Part of a small language model's weights: 115M tokens, 3501 steps.
Each number is 128 + 32 x the weight over its row's rms, rounded and kept within 0 to 255. Layers, rows and columns count from 0. Numbers have three digits each. The size before them is the row's rms in percent of the matrix's.

# layer 7 MLP down (transposed), 512x128, rms 0.217, rows 286-392, columns 0-63
097:099087162105170079126151111137185154101186157141135105142100150102120068145149174104171134149174217105195203101186119148114130101126128153079147075147128139118064158115091148125165157130095110
105:115162140151162155147095128156110131145157136152142114121140060128130200189067122170158183136112118055166139133106112112129122104139060125117090191110125142108137111122102122099077120121110108
090:133145141141127104124158112119150148082137160100074078128217192126103095060153141104102146083135139207107116093119142094114130118135161141092113130162158127107130153124178149114138103181121156
101:111122147095075073087092117170120120163115103180148145130112125154092097094136124113211158122153162140094130141128123135108173090122121073132117158156160186137121144157092101107051080141167145
095:118173137170111138121144113122170189209124186076155155059131156094126155135137113090093133085132160051159108086170142151161123102142162098135155153097146223152135112119048123121068136096131099
104:120102173173183088129109136113083136105148125127163141143110138108116180096147128119150209171139137158061110173154100174142131129098088103140140106081117091138147149166090120093122119151181139
097:143155169152076082123075153152148111155160147149172088106114096155116164105122106142144033110101079101133081039200136096132142094104077120101095147119156162095162110106082119145097117091160195
111:123147134163140155102128130077083163137157142098097153137126115148155094082127137132137132120136108125147112124118167146090107102086231180149126151128113169123169136099144123127154106062096092
098:164180180136124102095199131137202133193057108118174095085155166135168107129148119119138099147162109098111165155158139111110148080117130173139163089154115142120102135138054154127127116095125129
103:128147160161200117100084155131143148108101094175121173125068161171142149113166152065119104144128130157178141140126165103193150159146086155114130101089154147101073083140171114180148128132159153
102:136124141189142134100140127061105081135083144083137116115092155123123151095107093118111116102126147173171148133142059124095107129067147036100145173110141113179134129090123149138145103140077134
105:091170180091179101189165099165150150122115163112185069161083132177087159146138132081079068104114138089123142120111103074089178112097138149143158113134136077115163076167147110107103117128148125
101:105193130175134157118114118119088167202157110162112189143157113157084145092104118219114117117115137108159115148108140107084129078109101113185128127108114126100123116103094147077130181144088080
092:116092133148135138172072120109127194102161110111152153115114129135179133161172115119143111159166096110078134113172130170136109130118168155144142197065149112102130132173130153142104092168131122
114:096134121112140124157186119133126133132140186126185141182119108151134148124118132051112130117167165126153136142136131162090170074146150166169082129166177165171056097143089160100136099180181123
078:140132142128161117141135128090082123125057166095104156122127137135068143096136105050109139148074126126171158133145131177099066154156161117127180161142077112078109133137121127151104122095140087
109:116143102123141107154201142176135174114119115126157168174149130158169098108121141143178121129117122096141064110105164151112143189143135156130116084097174153142193099120079125099125141158088109
102:120189086207086160152106101113179070135130120157112112114144110085157110063114084112144116102166107102172112145102096173141127096080066070134149098128117130104151142088138180182182074174129093
101:079089172121065137168121126134132112117129123114202202116107124120166095133152129134166083112121161149094180147154145104125098112180117170136103113138139142153111134170164105168147094111098110
108:196131127155126155144190132105118119097082129214161153143161077130140119160124158105123116127174137081167062117144129110110151151153044111084117065132148155177133119167135177128165151126117083
103:128140154108155186159139103102140147112139078111168107184139179141109143091184082150114152139174181140158116155129149195171182086171147109115131139175104125085087058143163096125131145146112128
109:187107111084146110109157131131105140130137157111195069122133170138104145155112101101118166153113080106116162069153115109085168071107096148144164150102116101098093148065129073106162085066111135
099:114115156181115136121085121114083149155089131141143114151120131150100148098136120076159097096131108130158101077133124119129223096159105109104117182088161128103083134092136112136126122067152108
104:112150160144152125134107165168098072143120122102119155122143127110159108067178120111145120169066158138154137179121062167189147135102190148128140132113096103145127134123166156184107136147124120
104:135139087132113144158097129097140173150115107129154162082145109136111111092117174140091084105121136143084151091131137088081083163088080132146107129081131171152049121118188084142108143097182074
096:100130109088131119114109130129130116172137078140111151087074113088117110121111141149141177117123116132120137119078117158147121108082145126107207109137111088134127149119175091244106139111158134
092:086144085168137097082132118119167085053149131137120119110052127081131119103086134066113186116122116164154090094123099063165160174128174138137138108129209123153106135102133097148197100126092172
104:104099148154159070134145153180092128118106113159089178129156117112130159082058122128143106166100145170158152125084152196146178153147106161086122184134216134119112144093138157142140085197142114
102:143111114071158115132169163116107097204118152135122122126134154121137088134164093125102210128156110103131076159155130170078122116148132188141184141124117144196120070177118102125147128122086097
096:117115095146149117103074078113180158129160126168132125115124074168083095078112090130146174107130140158151109140109157201108058149149092119144175096190222137094170091097170103124135130128155133
093:130109154116117106132101091148150185169166121093089178164213152136113123143107122142084137085133070135155181136150112146142068127179127150192134140142119106158173111098056170201139147156203151
098:106137093125081057109119131117096140106122122171111133108156103172177103142116132190107150182070063097140054109154150093119112086132140144131137167147154120082176132157132098097177130160145130
092:178126113172096166137118132141103182138114116139108143076112112122185115152094125171168181130115216168113103117065147063138105084098108099118088113089101064163132098079125149161140118162185108
091:132102150127090174206132178156147106134085118183127121112146136094163169143096174074146151091116059122119102142133111150142047171102148092082094147109103039160143119086132136131072090096050145
103:113129101168189113148126018160123138083123140114107082132133165117065074107113099102137171162151129184165151132150159161137118077153147154163100174145131100109099158133120122098176161178094131
105:103123180172209131083133072083133162092142113099119070151083173106138153097111103140096153144100120111110113106172084109122157091192135102079139163082148121112148112150140147164124071065169127
097:135091139130188103094058119116163162149117137145115077115111087137123151146164096131123120153153170126202133179130086125120089177136142072113145144128141106127168140191148074120118148199147110
090:110121143169138121162129107143154072128113103140164115154159147140126149075137085142140131130176114112142205086120172119113134082116093123136156154182156133106051147185151161122115138171180157
096:169171115122098110100123136142127110145130169169145154101133151135090141136158118130107105193098125102141136132140167068099128135093160115128152119220077171108198130135154098059151131124227131
108:066099117078150172137121126124151143146078090151075160163146096056177128103151092141060108119091133095124121189115089134099173117133130129133160143121137122117103131079123141187081139063092156
086:115131127087140146108048147137105067123162117104145114071095137164171102089134152076132098108185118117098093153135120131140095187127194069144142126116123143192161104155084097165120095121109151
105:098110108126118070139077128064156163057157127190176086136052092173144105084083114163103112083126172114073160090121100197110089109136164131170120158128068115124145147127107117074153128104147109
090:148094132064104176088142129163125111136166133105136105127091108119179101129072167110107096159123136166164089141055082044155150193141125095128130129102099098149182126149165113154089156111135127
110:100104087141162133168148118146146136155112118128092107118146165154135197078146177130091102138082116156111142101153189157115093156041109123145172121142072112139178097104156099101102104111185181
102:094114087131120156162138115094165093179163115134167124120119096116141091154084120111161124138120110151117118116105118169115142170089114114122055177110156135144107157113141133141119155107151147
088:143117142102157131133124108140201126091189198088144134119134116131103078131128112162076093142137146160105103144087130103103110193139096181111129126110120176088146145057135127180147132137122193
103:138165105152130113164134135140131108160112139105131107138099120083208121068186153146178047147142104152126188165129105096094094172102119141110141161144050158113120145169131117141115186159101101
117:166111174204166162095106120145095128142096105161123122107098088139190109069115109123151167104156173155154139147153067127178079168139133091174118144072158129149142113144094139153087164186091084
093:130222124141183073184070102180105134084111118082149107108154103059164105072203152093111152113114131160159159161109100099123112108147156155116107089125116103130114134143147123163107132129121162
089:123162116135160182110130156160110136113145187088076134093136123156180141097100200122142139147076107135093180166094123087116202252115113175136193140131105152112044164162135058165166110139112148
100:087176116130126145094130172163136064093167118129117136126108065148107155138138152134083126130142123105110068162131141146077188200150148183141136122119121185066110141077121075161074152117145117
091:111136193130131100146113111168133133104048099114132126081157120089156067151073147158122134158173141202196134168117148163066089114086174068161102148104156113134176107134092169131143146134107165
108:146109158092091131140169128154099135089104138071069144115128107067162145098061066182100082163089113141113095099150106091130178086139095155137160069160148173159055040154113100144129150126117127
101:055153174096142183119175163135176124146129130136115126144155176088171122119100113176120098143103137143025098070124111128109116126122102075109099175095177173104108135098118105134125131090091163
101:182136122151118211098184091097104103051163148118208161162169198103102160120192126157139114104178169108118134163153114137071150107130124133111075124145181104177117105162063112059150108132156125
107:104131098118111114183161119079130152097134126156057085144133144154125173123155106084122139115143132115101156150117164103093134118141150171124157180167144108140104144073129142132101118147118095
094:142128133104141077121098085122096124124143152137107121198124146069069107126165149144142135102167127152111120073136143107078097143148075143093133126112137165119120128096089134096106170077188099
079:165107114093196094146128139072086159127114123127078151100113126116097121127135116177098093155093105089118147184135163105075091141128126132067133108165153132168088151114132193162179140166132174
101:124105177092159111096143223163107150144098149125097144146137152149160152122152113122112134146073119095210074141214123142133036103110111097166095099117115133170191107157084129110147160090095113
102:138108126132129124153062111140172129142097119190106051071122178160100124196107091159121083172133153136152142158108121106140148248139128138152131128082137129122110173118159122151147094139138156
096:129134123125145144140129147142127068068200178094157097204056114130121113100076135088114127143203157142127103071083158067117110161114124133052130095095135153125140081105132136136131131138160090
096:095197165131168125097132190155123112095181128138123113098155128120168144089150127147075082131132082107131082166051162145149111228169140121131136077146180146148142116081133095150120103119122187
096:068149106150155162141074095150106119117113130157148122172147057160086126115142129116193148061156135109097169179116102216102147133104120150096172175137133194104157148130186145113131088166137136
100:125109140207115177118171060184140101113144194096095133124116114104136180116152125095085123105131150115133102142128123151149163096140098106066126094131163175097121119165094132086094147170156077
109:138133142161129118168189096160124139099132153093113150182102129094154125099179103116061137046114097098132076090103125196150143124082092128182171138181088099095121163118110139156173155132139193
103:147121179138158157116141085127149102150132135122149117075115202148133124129131113188136132119145169059137130075104146175115153166132114172084102120137107105146083114117167133142134140133111183
092:114104143100114103089151125145150111122170071120083118142081110155098145117184155156068072160051118101147115136166131113162186096140117149053090168088127134158131141102051201122096156121143072
100:107112147134075106137107138121124131122088070122146148131094026128134168160210127129116082131132163105096158137120152112172188146151139104070117130174146116084083118099118074143135156091096088
092:136139149086146157138043070109123125136184171082147184152108146172122121153087093116098167177077092091127147126204116126124075091130158184153153123131170135156129153140083133136121096123122115
096:076213127144107221159112110156106129117183152110113100133122117158153161174186113152088167098095126182168190168063141138126137148118160152111123111111173233126103121118132098142131153128120128
105:143091153067132114210075108134135142127121182089121137103146109097136131116081087077114133157151100105168138137131149078087141170163072128071067102123189093096168118075100170140181108096105090
106:107084124143108174160232119132122203201099123175080102148140151078131100136160134143124120113092141137111070103136124120056160114130123118141113107058153121098152108111177170111103070125137062
095:158194157126104118114076180203135116138086148111159175134172131122126135110111065132102133071163136084095193077117080161162133108142122122145131117194122123083136108152127132181139089155129105
108:125137161155128116138091137085146173157133170116102122102085153082165117112115134131134130192078150153145115152151084118160117137089157114104178197084116128118138133183172172165117120158100143
103:137116123102088110190116142203158093110155164183124156133127120140111122159081152126100150165106171103123099107141079131119171176152162179086142204117114121139128195144112147135076165152119108
100:145147113127151065110164089111076198227095154124163110107113119157120095117128140083114109120149091086065103144161151140097160101120146096137144105122114124142065097163131168140113095136115122
092:119077133108116200145116056140125084097116151148113196156155171099121141142143182064122144128141099141191126137026113140144117118166146129111131084153092166151112119120164151181147041127128110
107:160131111058129188106120144125200118162143085114113104127123082121129147120159147137180122166124050168078109142162112111163053145123114096160107106120109144121142131094069145076142149143150134
095:082146113115123106080125133130126145119122186135159138167154082113187134147115110174166085169151117080111096104207127213079148086108174133153062115084122164109103149110105140098135170074142240
095:082086134115093166150132046162126120183171168107138152163070117148121153184118115118136133062112079156093152130145091128142118105182106136019106104119129099167123092151089110078166127138110099
102:088150112115110139079166110090132093093154132097100103156092107082103133094103128143149143103070148105183124097157198130117092100147194196157115142138098181137159190088100099147145146181082127
095:131103121119111092136175137108080139091141154169065052096144140173058126102147141158129135136108114140109166145129158072121134067093091161187113114151118124106103143143122120139173098140124100
104:131157167109127167079133139123120144140119060115144175122167083127107111078068118056125118110167028161175122101118106161137122126093128126156127216103105188165140175102142125121132138118110171
102:125162164164199124155089115155112139070160193129129159174120134157156139103120180184119147141078108127071152135153147107093118086133077153104120186156168157099129149118189182111129103183148138
100:111136086110132134123164154114115164108168134113086149160165175126090144143060160169133161105134126113161149094161106151141156076187049116158136155122156092101166160121082111143118056094116133
093:136097114084170228102122146064107157113110127119173136096118149140145141110140130120173061080186086172134178107186173124111171093118132126227173157153154051131129067128153113121084143180114134
104:119160091190066097085144089107121168102178086132086148114029105129091165104108131100115117128129120096111114130150122141115143137167155128144117169117108126197143200111129102171099097086099163
107:127151052080113153129142099133156117152066128142201047145146183155089076161084096145085068086152078143169117057138152179178090140114123134126138111105138113121151130160149161176106100090113093
099:103104098124141111113202084127082159131154098120105128129167111156116120132108055155103095117103128110111174090092165127185124180155085154066158143108152109147163096111105054134194059095097126
091:162091134093091134141137113169121108108111159148167156083121089100101108120174156074137157112158129127205120129155124081168184160139135074104131164122153061142115130156110092086140154156119111
116:097104139157131101201075129131142117128069113125171107145122059129088128139121139122095129119080098142100153185159130094137115140118105216057141121167092113057119150128192105164137182108086194
099:144075129113118118153092122089083106075186103179129165143193151047166095126136120082121111102134098053147146114086169094133099080151122059174092118111153093156131164171206139108153134152102096
097:063146080118136154111106129071126125118138164120132168142148096141096083156185076182161108153155094091158161141123117067125160137138095163106136117105109155169095103167088163198160121102142152
100:129121095143163106149113095163129117063166088146134136171134082101134146107128122113158171113169117145173072156129140186135168060077112080128133198148092173100078165102156126127133129116135112
102:114135124123142120074145117120124101160127060089090140150113193102111109071117105114094132090152102135169107084080144086107159125098047123084100141146119147089150155133168091126103129041172084
095:143066210153129118161124166113130045161146134143165142104144106147094156107131145100229089140166145141153131174148120109180132111135109103085128122194085093095199075105186135105071112159155111
100:106153129057178152144101130169173122090159083125160129122172137179174108126139128185126154149057117083114152139182078122105153182190135117100148124063151107142120091212135117177233142117079074
110:125107210082172097150141146152120146126128121124068166174138188138140150187085081181070130102114102144124137164068150069108150174167163074116161103060109119145112074104149152117121110093128123
088:086145118127161147160139160085116109093144185159139165134065127130170077151100165170103078144110134095122098101080097097029091164087126131114135159129125107122143145168187090122124112125107126
112:172174123089143115205069108149172093177109111116159084116107172153125102103112137105098136106109131148107097154143123105127195071096139141122123110156154059101084140094075123100131122092139152
093:147116113086117138104147121173126120159115120167111143123171140100110087137127136103158175141123074102112115075137202133141123181099151140153142140177147085135182157125124124091138107193091219
110:151104083127085143150121137129172130075170146127144145161141051115146140108181166081094092098219123131095114130112138128170215143082124070108088117136107121119218167121132126155160133123106133
090:113124141117104096163146135120137215114156106142137115123092083144071173120118167020108105118165126063115140070172137120154135164164161127091133119072145142086158143162136151136112186133120172
106:121140117160071171175105122134160169136150105085143153166090103105112183134100165184073115103065095169122158121200129180074119121147127094164080136148142118085093153103152125173089157096119075
105:154120182147100149171110094115149121174130126073146169178140170142108139113158132110123173098159197165155156151126094146116026157150119104096135152169118152050114144176125098148137143130131079
106:158151117119153112135148091127089149170055200135149129073123096121129181149125081042110116082149133084152096098139137105136203128150150193116105069162136133154088082115104099145147110118126095
106:141149114140198082198159088081107099090094129125151136098109086108165134100147125108111176118149133117084121155182105094119146094165169096109112113120161155147121163170134142161130181107142133
# layer 7 MLP up, 512x128, rms 0.144, rows 287-393, columns 0-63
100:123111034059192152142215160100128140157088086167123138089143119108158161138161088168143121091153100095130073149119143115181093083149117134105089108101096143081126191078180073155157148106086105
092:084110132110135119118079147076169150091136117146119113143101166106162105108106091153088144111133153131083154135101132075115109144114195109197141143172153218065097078196164114123126094124147109
097:119147108181125174120144165125149092104121065103127083107105081117180191142064164179058117131126132119135114141085146143179092185088106158084097116093172070154175167083142123155154171157073133
096:146087185151146105064087172158147099105104151125130162174110124176143083136095174099137128201137196132198157128057138073072108137137151105145130135141101158150165169126183106124170139173074119
109:161175123126121118120110139167134150152164124146152134140121176071148121099187128078176182136117147189116098064110154139104107104111115188162134173203090149162127117133137136069118165084191096
098:068123155103128126097156130056130100101158173135169113157131098077153096109068107143162141142094106114128138107105124196140162101117122123159130079146067165167156155121145186113178117132133132
116:115141111131176127141134163098082161152149153126150177092137092171166078124128166069125110170143162177144090107125106193130126100142209160125067164096105073138119084120082121137150152097104081
103:099163161143162166148143114128094183156090158105121115123141112123094130157097165102104143214122119165162138109147127104129110125132120129131096158157109125170102064159110125144168105107100226
101:189112116145104149098085198125133125127093064165126121136124134152122138121105138127033140164143147135145035137093098185077141126119058087138117145163134117141139146112131183144103132134178113
115:166102178114135119104186127173157129160150124124158112094093147125095126087180108175199145154158182117111161164128153132133175111102114172122132158107117158095184146095166179130206131161162152
105:157185145119130099143085152102120154150114173119090113095151110100177173101099110122175107131157142167120145113130129077139114154116125139141121060121168137173135125176109151119147133124090085
099:130123136095063068118179164142106092143146119103110110148166170102143108152152141146064151137096156138179125060148105076161108170149121134088152060128105174192099036128086114081120107142117180
094:155137185069199112076160168143177144143143137108136110154129144169146115151162153216127177136126107137144126106126160086159159083071169074130144119137112094145196134100135153125175136130136171
113:103116164199144127155119122111157148068100135162129128099137118100195143132115152174141112116166110137167116098090157149188084156097133090094022009129142141124156152086127136115164140137159134
083:183098093145149197079162102108130134142163166117117151201110143105151154146186151096111148165123131154124134083116103070083151104142141088145110128120145095115119123067130124152100136138120100
114:140136136208158178095167158098161087130048120121148120095103097070155105124101130144139094139134107118115035080119148178149163119082130126151102047110125153148133107069112135134106141079128156
105:110128114090141170146119169131106088121108093145198096095170147171131105102060094143165161142060084083159119124095138133163109068143126107120140102155134124137116093141111092133135168095123164
100:143173137111128106090103123077116133135094084119113121139129122092160062087123109157133099142108116147127121068143182148171145118150128127161160149177106086134093081078174102103163137081144132
115:165147188117160123160122169103138141162088083147178144159127108127183063109061100114184113095125168115172164030176125181093103141079081123122091101068150121135085174121079118148125134121129126
103:152163138122055168128125123138113133115186100121146105088078173145144093118117125095092165174136146140048039093083142133115146097132156140129082123143114123167178097152123146159148142092154140
107:132138050097135156121117134120148110104134090163118120146137117148159117191113157148100104109200137150113138160099145128167196072114088194136193141130184145155123086125115123118075111128095105
093:142147118105120213139116130022093119177149144199091125121139120067147083178111152122103112119169135114095120172108078093082045158148088117177150103107164113138188133087107117116107069119119117
109:172186079140138192063100116117120156085201150106184103142096172168117166147173091139195131114156075101100108167121107142127165109116100106186149119145144155142181171127079157074111168140139127
103:106116204114148127135188096158105136162110111165116159111105126132124138119125139104148127140153120147146099198170161129128188190153154141090145071156168117217172082093096177119098124178141115
099:085057166116152192112132117104125130092102138120136116175171104123117196155123077149123134124106154141170083106113153113066163124058124162145145102077144074094130134120123054128119117168180130
088:134147157080115159171128124088066150157123146080166133100156128145104119133150128175104081118145093120126139112163133192095121142143041089096110168095141151111131102124135086157044138188151092
104:128079152095115110111126090071107150151087098099096163108175118187189133184123050150141112176128170127121126118140152140091141183158132116143133154136137133112088127114140138125090106108160039
098:114124177161182134146114140125111121102067099183144101101096158061124082135090174061149132160129090128118112136125102131118139128152164059088120166154156051116119109171115103128165151110140132
100:093141101125103155128174165140138092135119128074126142023114182133111172157164123159130092125124117132125156085142112108160166187090123127106119154060105134097111207150139135204116104134113108
087:155120044179118220112144080095102188139126106119153120141129047128150134162139137060148107119086095154112095141182119155161134123134111132138077042068146132122062128158136099143122168138105155
099:126198115167067137112149138132144106150112138117181068071169104149144130147033121102193048131126158107118133170135101059170128086135126100154103128142147157174144160113135091107096076123126171
092:112172198110177164102173151154121112125120182117121085120174146144130114085128120130130099147105116145167091121141131216137112097120126147187112103136145182123163122119171104096131146098103158
092:111156153133131139095120149090079121102135168151108100140085168165085065126115092136133172085158195170140070096133130113155124089074143070187115121177139125072079093145101133126143094125117094
103:157084135117147091119142153126128110098112187168148126118211185158190086180140145105161115103112112171134181148094139169127112135150151128147114098113079054133115162107134117124140173111096123
103:133109106127100132191120117082062154120091116188138128123097099108161055216154157088096070142156077146148137145141118117136100097137113096150129129124182141139134132103071124137104147136089153
090:138148151067054197150146074163120125122174125127117157112134128151125108142104162086133165082121113164172115072152095168111136153119197153185147163189161143151177123086118159076113107060176145
095:117175159092135125118124136121139087110134189080084126135095119162113141088195169107139148137123088155119026049105074057108175194049120128141155137163143097153146126150104103145153119112163104
106:107138113165144097125111143141152122200091149144116063145126121143149138130174136106096116076101153163104116071108107183221102141073116131162048156125184090149076122092085144131164139126124059
102:123120112086131102112157145084101144104116129082172150086103142122131098087142132078069182115104125062147137151154167126144136135171090058192135149228185133114065112084139124107165145154159097
083:131125087135140114145150142080089156114113131101117204132181149139080135131161083135128136191125148112140161125198139131134119146153077172071162122109136109136128147103109147067122137130145176
104:098113183094180132085121120173173138151109148115083136109132128062120124125197163060141125151194150099102133106074100129139124090120114094129127081165081144128078188098167147164143175182138130
090:144089144117121111167078132103151176125161117158104174141150114147074073135169178169142124141107227071150139101162150177142134075095109163105094153163125155107089142111099176114120099113055152
111:130144150078084068119113151059080139117157130185153129119151161120131110129111151201116053116130190121186123129108121153105175103132139111141152159143109124123133157110166206163130143120120082
105:135104127144128170091123164107111134109097144076110085128117136170051187125128183153078126120185143136136087092136146071145126130135140098145155105166128077102109151188113096132103155154114123
085:087149103155138100105124079099136144166113075152098142130158148132137159096102129133150166122141146099085110140140137125127099186117189086154120167093181058123100081125124060113090098138120158
099:110141184089151176135155117209121141102126084145169097116212179079060145101070151112104144130136114160103065113117152140115163117185121187108142132091084134092074109199106099123102124098165154
113:181073123092137130172110127092133115152063147160097101151212163155124083156144158093154089071152171165119122132095109155119155062136150117106091107078099149154159102130068120175102124097158122
097:135117159141154137137156139094146137089059140103127120177175147123103165122153124141140106091221066162145149181130125104113162088107105114099164093187159138153161137091113154101154108165130159
105:169097115129099112136124121151119105146063124168138168160140128141064156085088141167096116167192195163116088130129186195185054137134134135171136139142171105139190102133115153132097142101184123
109:085141155149091123110132239102130148111127151125163116108133108100140143113107134176133152110098095120134096152124104055047119154082156140095114169125167098194138169129112083175081082168121127
089:124085133161153156160177110154138084128119105078148029105133165103086179111157123098152175144123087136115143177137100158095155116133136121143144117076148142101087135119200155071164073143143122
102:154203133126055125121211179137092092169041116091178070077127115092102130088075126114090143182104171141125079067144098107141091107132147096139132126116158099201089158141156110110124098158140126
098:108102178176140151078175116108139150111090143060092173154173151113059126088101133091121176096121056122090162170160153113148081103088130179168117109102113140118172091140107113148103138107161091
101:121121164070207072180112200121136134131145182151086183139200133168138135058103133176133066128077115136125085119143094115134099141127122126097139119165082093127096099130118114149132182110113137
106:103109154135099140151099110189071123132114124123188110125085141086155106196125133168157106175175119150150153170108131075175089110096189123141086114138174153110152101174150116066120184109094094
100:145117107180108163104099092143131185098083116168094157153183074104126139114120155131143105076159103142191149054119117098185116128150238111092086132173180169115105159141145128092133152125113097
079:083146105154078110133150125144137115097118089102148116141104136094104127156109083128126105125137182182154166038135130171151167143114137076186092162091160124082196153083136063111090155147092132
104:148112121191132175131160111115108107092170054192148122067151117203153114192156122072086157080152096135167143105094092157129102118148123119172056106116146139158094093125042138099144161129097110
113:128096128151114094087147135058112080132169082152082090153150135160140114126122119132122086095139148138173133137095068067158109137152145124083094045124136117103143133151093144212134139223040091
101:112162157115068115194088163094158114116077122168156106086151062128163108187098161128146147085189124143089150173188084169128099164119154092125092111122100156116138194121118104120141128058110171
097:139140144111102114128103052099077142120064085198111099125148158184117140151108172128105138151138172179154176100119093135157190148086105082124110232091108105099119186085142099173165154104113113
087:160147177074152147086108144174140163082150066115101130084138162129142147098125115185116092175106148171146131096185128136137130142118163129164147122111066122140124126099088110150095116126127136
103:192097141166149150111172075157154203090118151095154161114131133105147102106141145170061169110128129109058151128127062131115103178113115146132140128115073130162122188123122130131148125129125113
105:189105171135125112113096120094150117127106148148077157102089119121143103213134101175120146105180095168142145135128115157143153123060093160204109077143146193121074146168165114123095126088125157
104:169120079065153100142129101150128087114071124135103111169105164117182111169093133143156160134130207124060126136099108076051153127118110121153115077190145190095150080096175106149130076138119161
093:137092044124090168141154144129138094118132063191103168140167107075092083090183137208123159165140118148095095127030120111117115119114172085142125137096123109127078152086131132108131096161163090
089:122070063185103168107128182139079149073100148109170118152127152138123123128093054161144123156128160128147081147127080103151157136116150132138120111114146132225089198113139084124140157120161083
088:122145117102086135137140151114130163188124084155110123144077177133189161107136110108099101099153181127120108140136139107212129101129079057083090161135161156213179156099112150152098152101154121
092:143105151134127133146206109157111114160105099159129085110076132109128141105102099114138115133104119169065111132111216202169156082138114118112135120087125117142169178130097150111150128063126189
097:125163067170055130124151168103154148159117127154124111107124095185146098156154158133218130082108176133097112114077148201177120099068124065191147104151101137136177107144159131119100110094079143
102:141144126164099121105112150102072184126120148151079095144075124163128071091103156123122117111134169105132081129112130132097077155081176091135098150171096138106088037152129091118115181137127077
095:109144169142092154102213108109090108045120142170150097129121123168089146112105129106109124167171082168067173129145181146082105095164091153148103127067100114154143097174126169060127172127129139
106:181089153127137161190094118098107083120116080114127126091150136179111103123102111132116115115107108121121185115139098153086123174167143150079132139193069121156120101113140087070170127104138130
106:116150160162138127148096133167079171186076119187149121073155157125041057134115173100116101159093082119158115089138110178117045099145086080165105120123151113120137081102158169129160140148168099
100:153144153187138142144110110094144142155130201134170100074102182126146115097135122161163143124099125153109134120095125146118174095090220078082117070049143106136131140146167146131139178068116091
094:126172101163103135170123151133095092120100159133095131079097122090179080106125110118180122108147114075168123145094159135106158123070082077115043081109133143169173123090128188072089101118164157
104:175104163097053132148167106112118136127088139178118112199152190125204074078081123143106138148117195081108163156106127161124150101110183137106136126133104146177112165136121127107144161163099098
092:128122139094119136170156091122113172137178123069168109131118171178160175061145136123105159121132169140120131154067138156167105168147126083192146149186117105119151076120087089061143097146147105
093:130151089107153097142135087115096080136076145106122103148159123143108145161119112073102125094129132120147127134181106153100094114107226160115104121153091136147125126125140152158099069143159119
098:140125094065112145129151122115152113097139094183149170139169155148152059143116172119154106162138101120104150172135080119069113154125136132139094121124168080106090074104145097149092151088139126
096:160165120076147136115140143090118094124082126154140091077071171123127108152123114156085139115117101132138132147087123036070142127098160138176108088195116107139086119126101097073178146150185144
103:097097187137092164165132150120121182103107171123165110140136149109167119199152034175107175121163132128145102125133071142126132117104150099178105174096090143153160135174052104113162088137079214
094:125064110122190113079134159127080131130097134133096184087139163151097157129099111152154145073104108114100075091088165141151152131142174126056097105077152154153184125153137125120044104091071100
104:146168120123170111175101180092086120127130108120116142062170118127086096119154107141180113097120125188073141165128207205142161072121149133180137112124138100141090150148144160153155148125087149
096:145184137163101095167135114106118152118140115128156080085140125155136099172133080205113130099070134134150174141090165136162183111114065119102089128091165201082106131103084139173170104154106166
097:094117146088153100076159192089135058151065155128130109131151120107131120122147076096148105106083138173135118124104129052150164156114112100127078154119141153110129153108135087112155141225136207
096:127126117184144138150141169051118193140113140132118115151161130092093084156074110127090133160119127147148144124145118158172023095085183127161061076098137136103153066210161146151156134085149138
096:118114119117139119189183152166184105093084172143198124114150140107183076135115161125184119093149099129075114120093097127143125134062139145128115168175151131123112149121105225096068152123144148
088:098140154116080131094097126188054132157094135123123178108113178156160109048105087165121093090138171106180127163116136147113083105085120192191135159106090136112145107129130142095136108141152141
121:142123141125085109148091130149114150142099087084129169073112136190133068120116136146129164107122077150060109160173176084134195102102127094189169085088130070172162113126164115076146115121101082
100:115119151127116158092128105115111081141124112126133193104136065152174133111161145107126175095087162093087169078102159074116174118065136150130139159099121124100108172131119170099129189137150109
097:115204117099125133137182081089128135162082082130135144118112115170149105153163096117188108089183108160100155139104113134139100126128218157123181159140197157179135118104104169188106169141157145
100:158044079152174161116093115147131108077097118194157110102078126109128146127132116126061176087066167090142028104093089111120139172101148106050114097145185120168120126098129154112156130136214134
105:181221096182121160105090156104073203153141168149119169075148129111123150149100135114145145175137104219124090116117065135170103077126122143123095135138087101168182152086163131125154107164135140
100:153109112136139131110143155079164160067122128170105107094063100139129071125104099126144119164132142145146139107115221117152135175181165081159098056042121147155124083124059147105155133091147110
092:213063093080133113095138174085116122138180111140079086135118119148135160118143123188152121155178088136094093157086158113170152130128153169131131109119183155132145108075107128169149131137184177
109:122138120127073143085114075125146144157103179103084154111132103132136128186136146086127087166132137133099145141072136101111121099097111160142115149136189178155200135128182053146118162145077092
090:158127151142154116167131139118093124134163150142163113134127121167142177088128093156147108060129116140090068089173128116172085108109138082149124164141099134109106110059017125140096119115169151
101:138101053092163118150115095125059148104084149083161083159114151180125181127120093135141189075175099207084102112091099157111120158130074164162148189105159103140129081117107138073028174168108043
098:102155133142083128129089219120041184097139036083140146143137114120122129149119098121084055115115173161128164179165109136127137178166134084107127129126123187126156099180135110116133122100079170
105:178156145111068113108109170111142106118154162132113153082153129150126059141138105149145140113111110088124188088109164122161133109134111108178090185117086175176147162147136149115152105132065070
099:113143094130137169118116137114096072153101111102122139088121160136116059150107102193141142148079121124174136142127102152152068094083127129194121161176121109174077089109094113106149061115055159
110:164121084123116149188083086164185138072103122161125142085161137126123147089147201142138134096027109123067112124122146146085115119131096132184198118132124138106097129130152191164140138114168132
100:174093132093126179145137143105103099112119117082135103113132130161100048125123092157090175142155126168083167067181115130138169133107078118083077133111085081120113178066114172135156175170060114
106:146145120164100184111069184088132147133182112105136139135104152122181088134088136099114178194104076147077098133079119117149145132087117192156113114092220109117142169150189122132100143171086137
104:157076084165168152120148153135139123034093153154197089161206089092126155116138126057139158123040148135076172136159100069178123146165190104130129136122107128070132160112181102130134147133163155
113:128057139127119149182116139066136093102164141112162117088165148124106148100087151195156141124184156159154137166079194155075081133117143209109146175110090110137137099108166172173137134074140112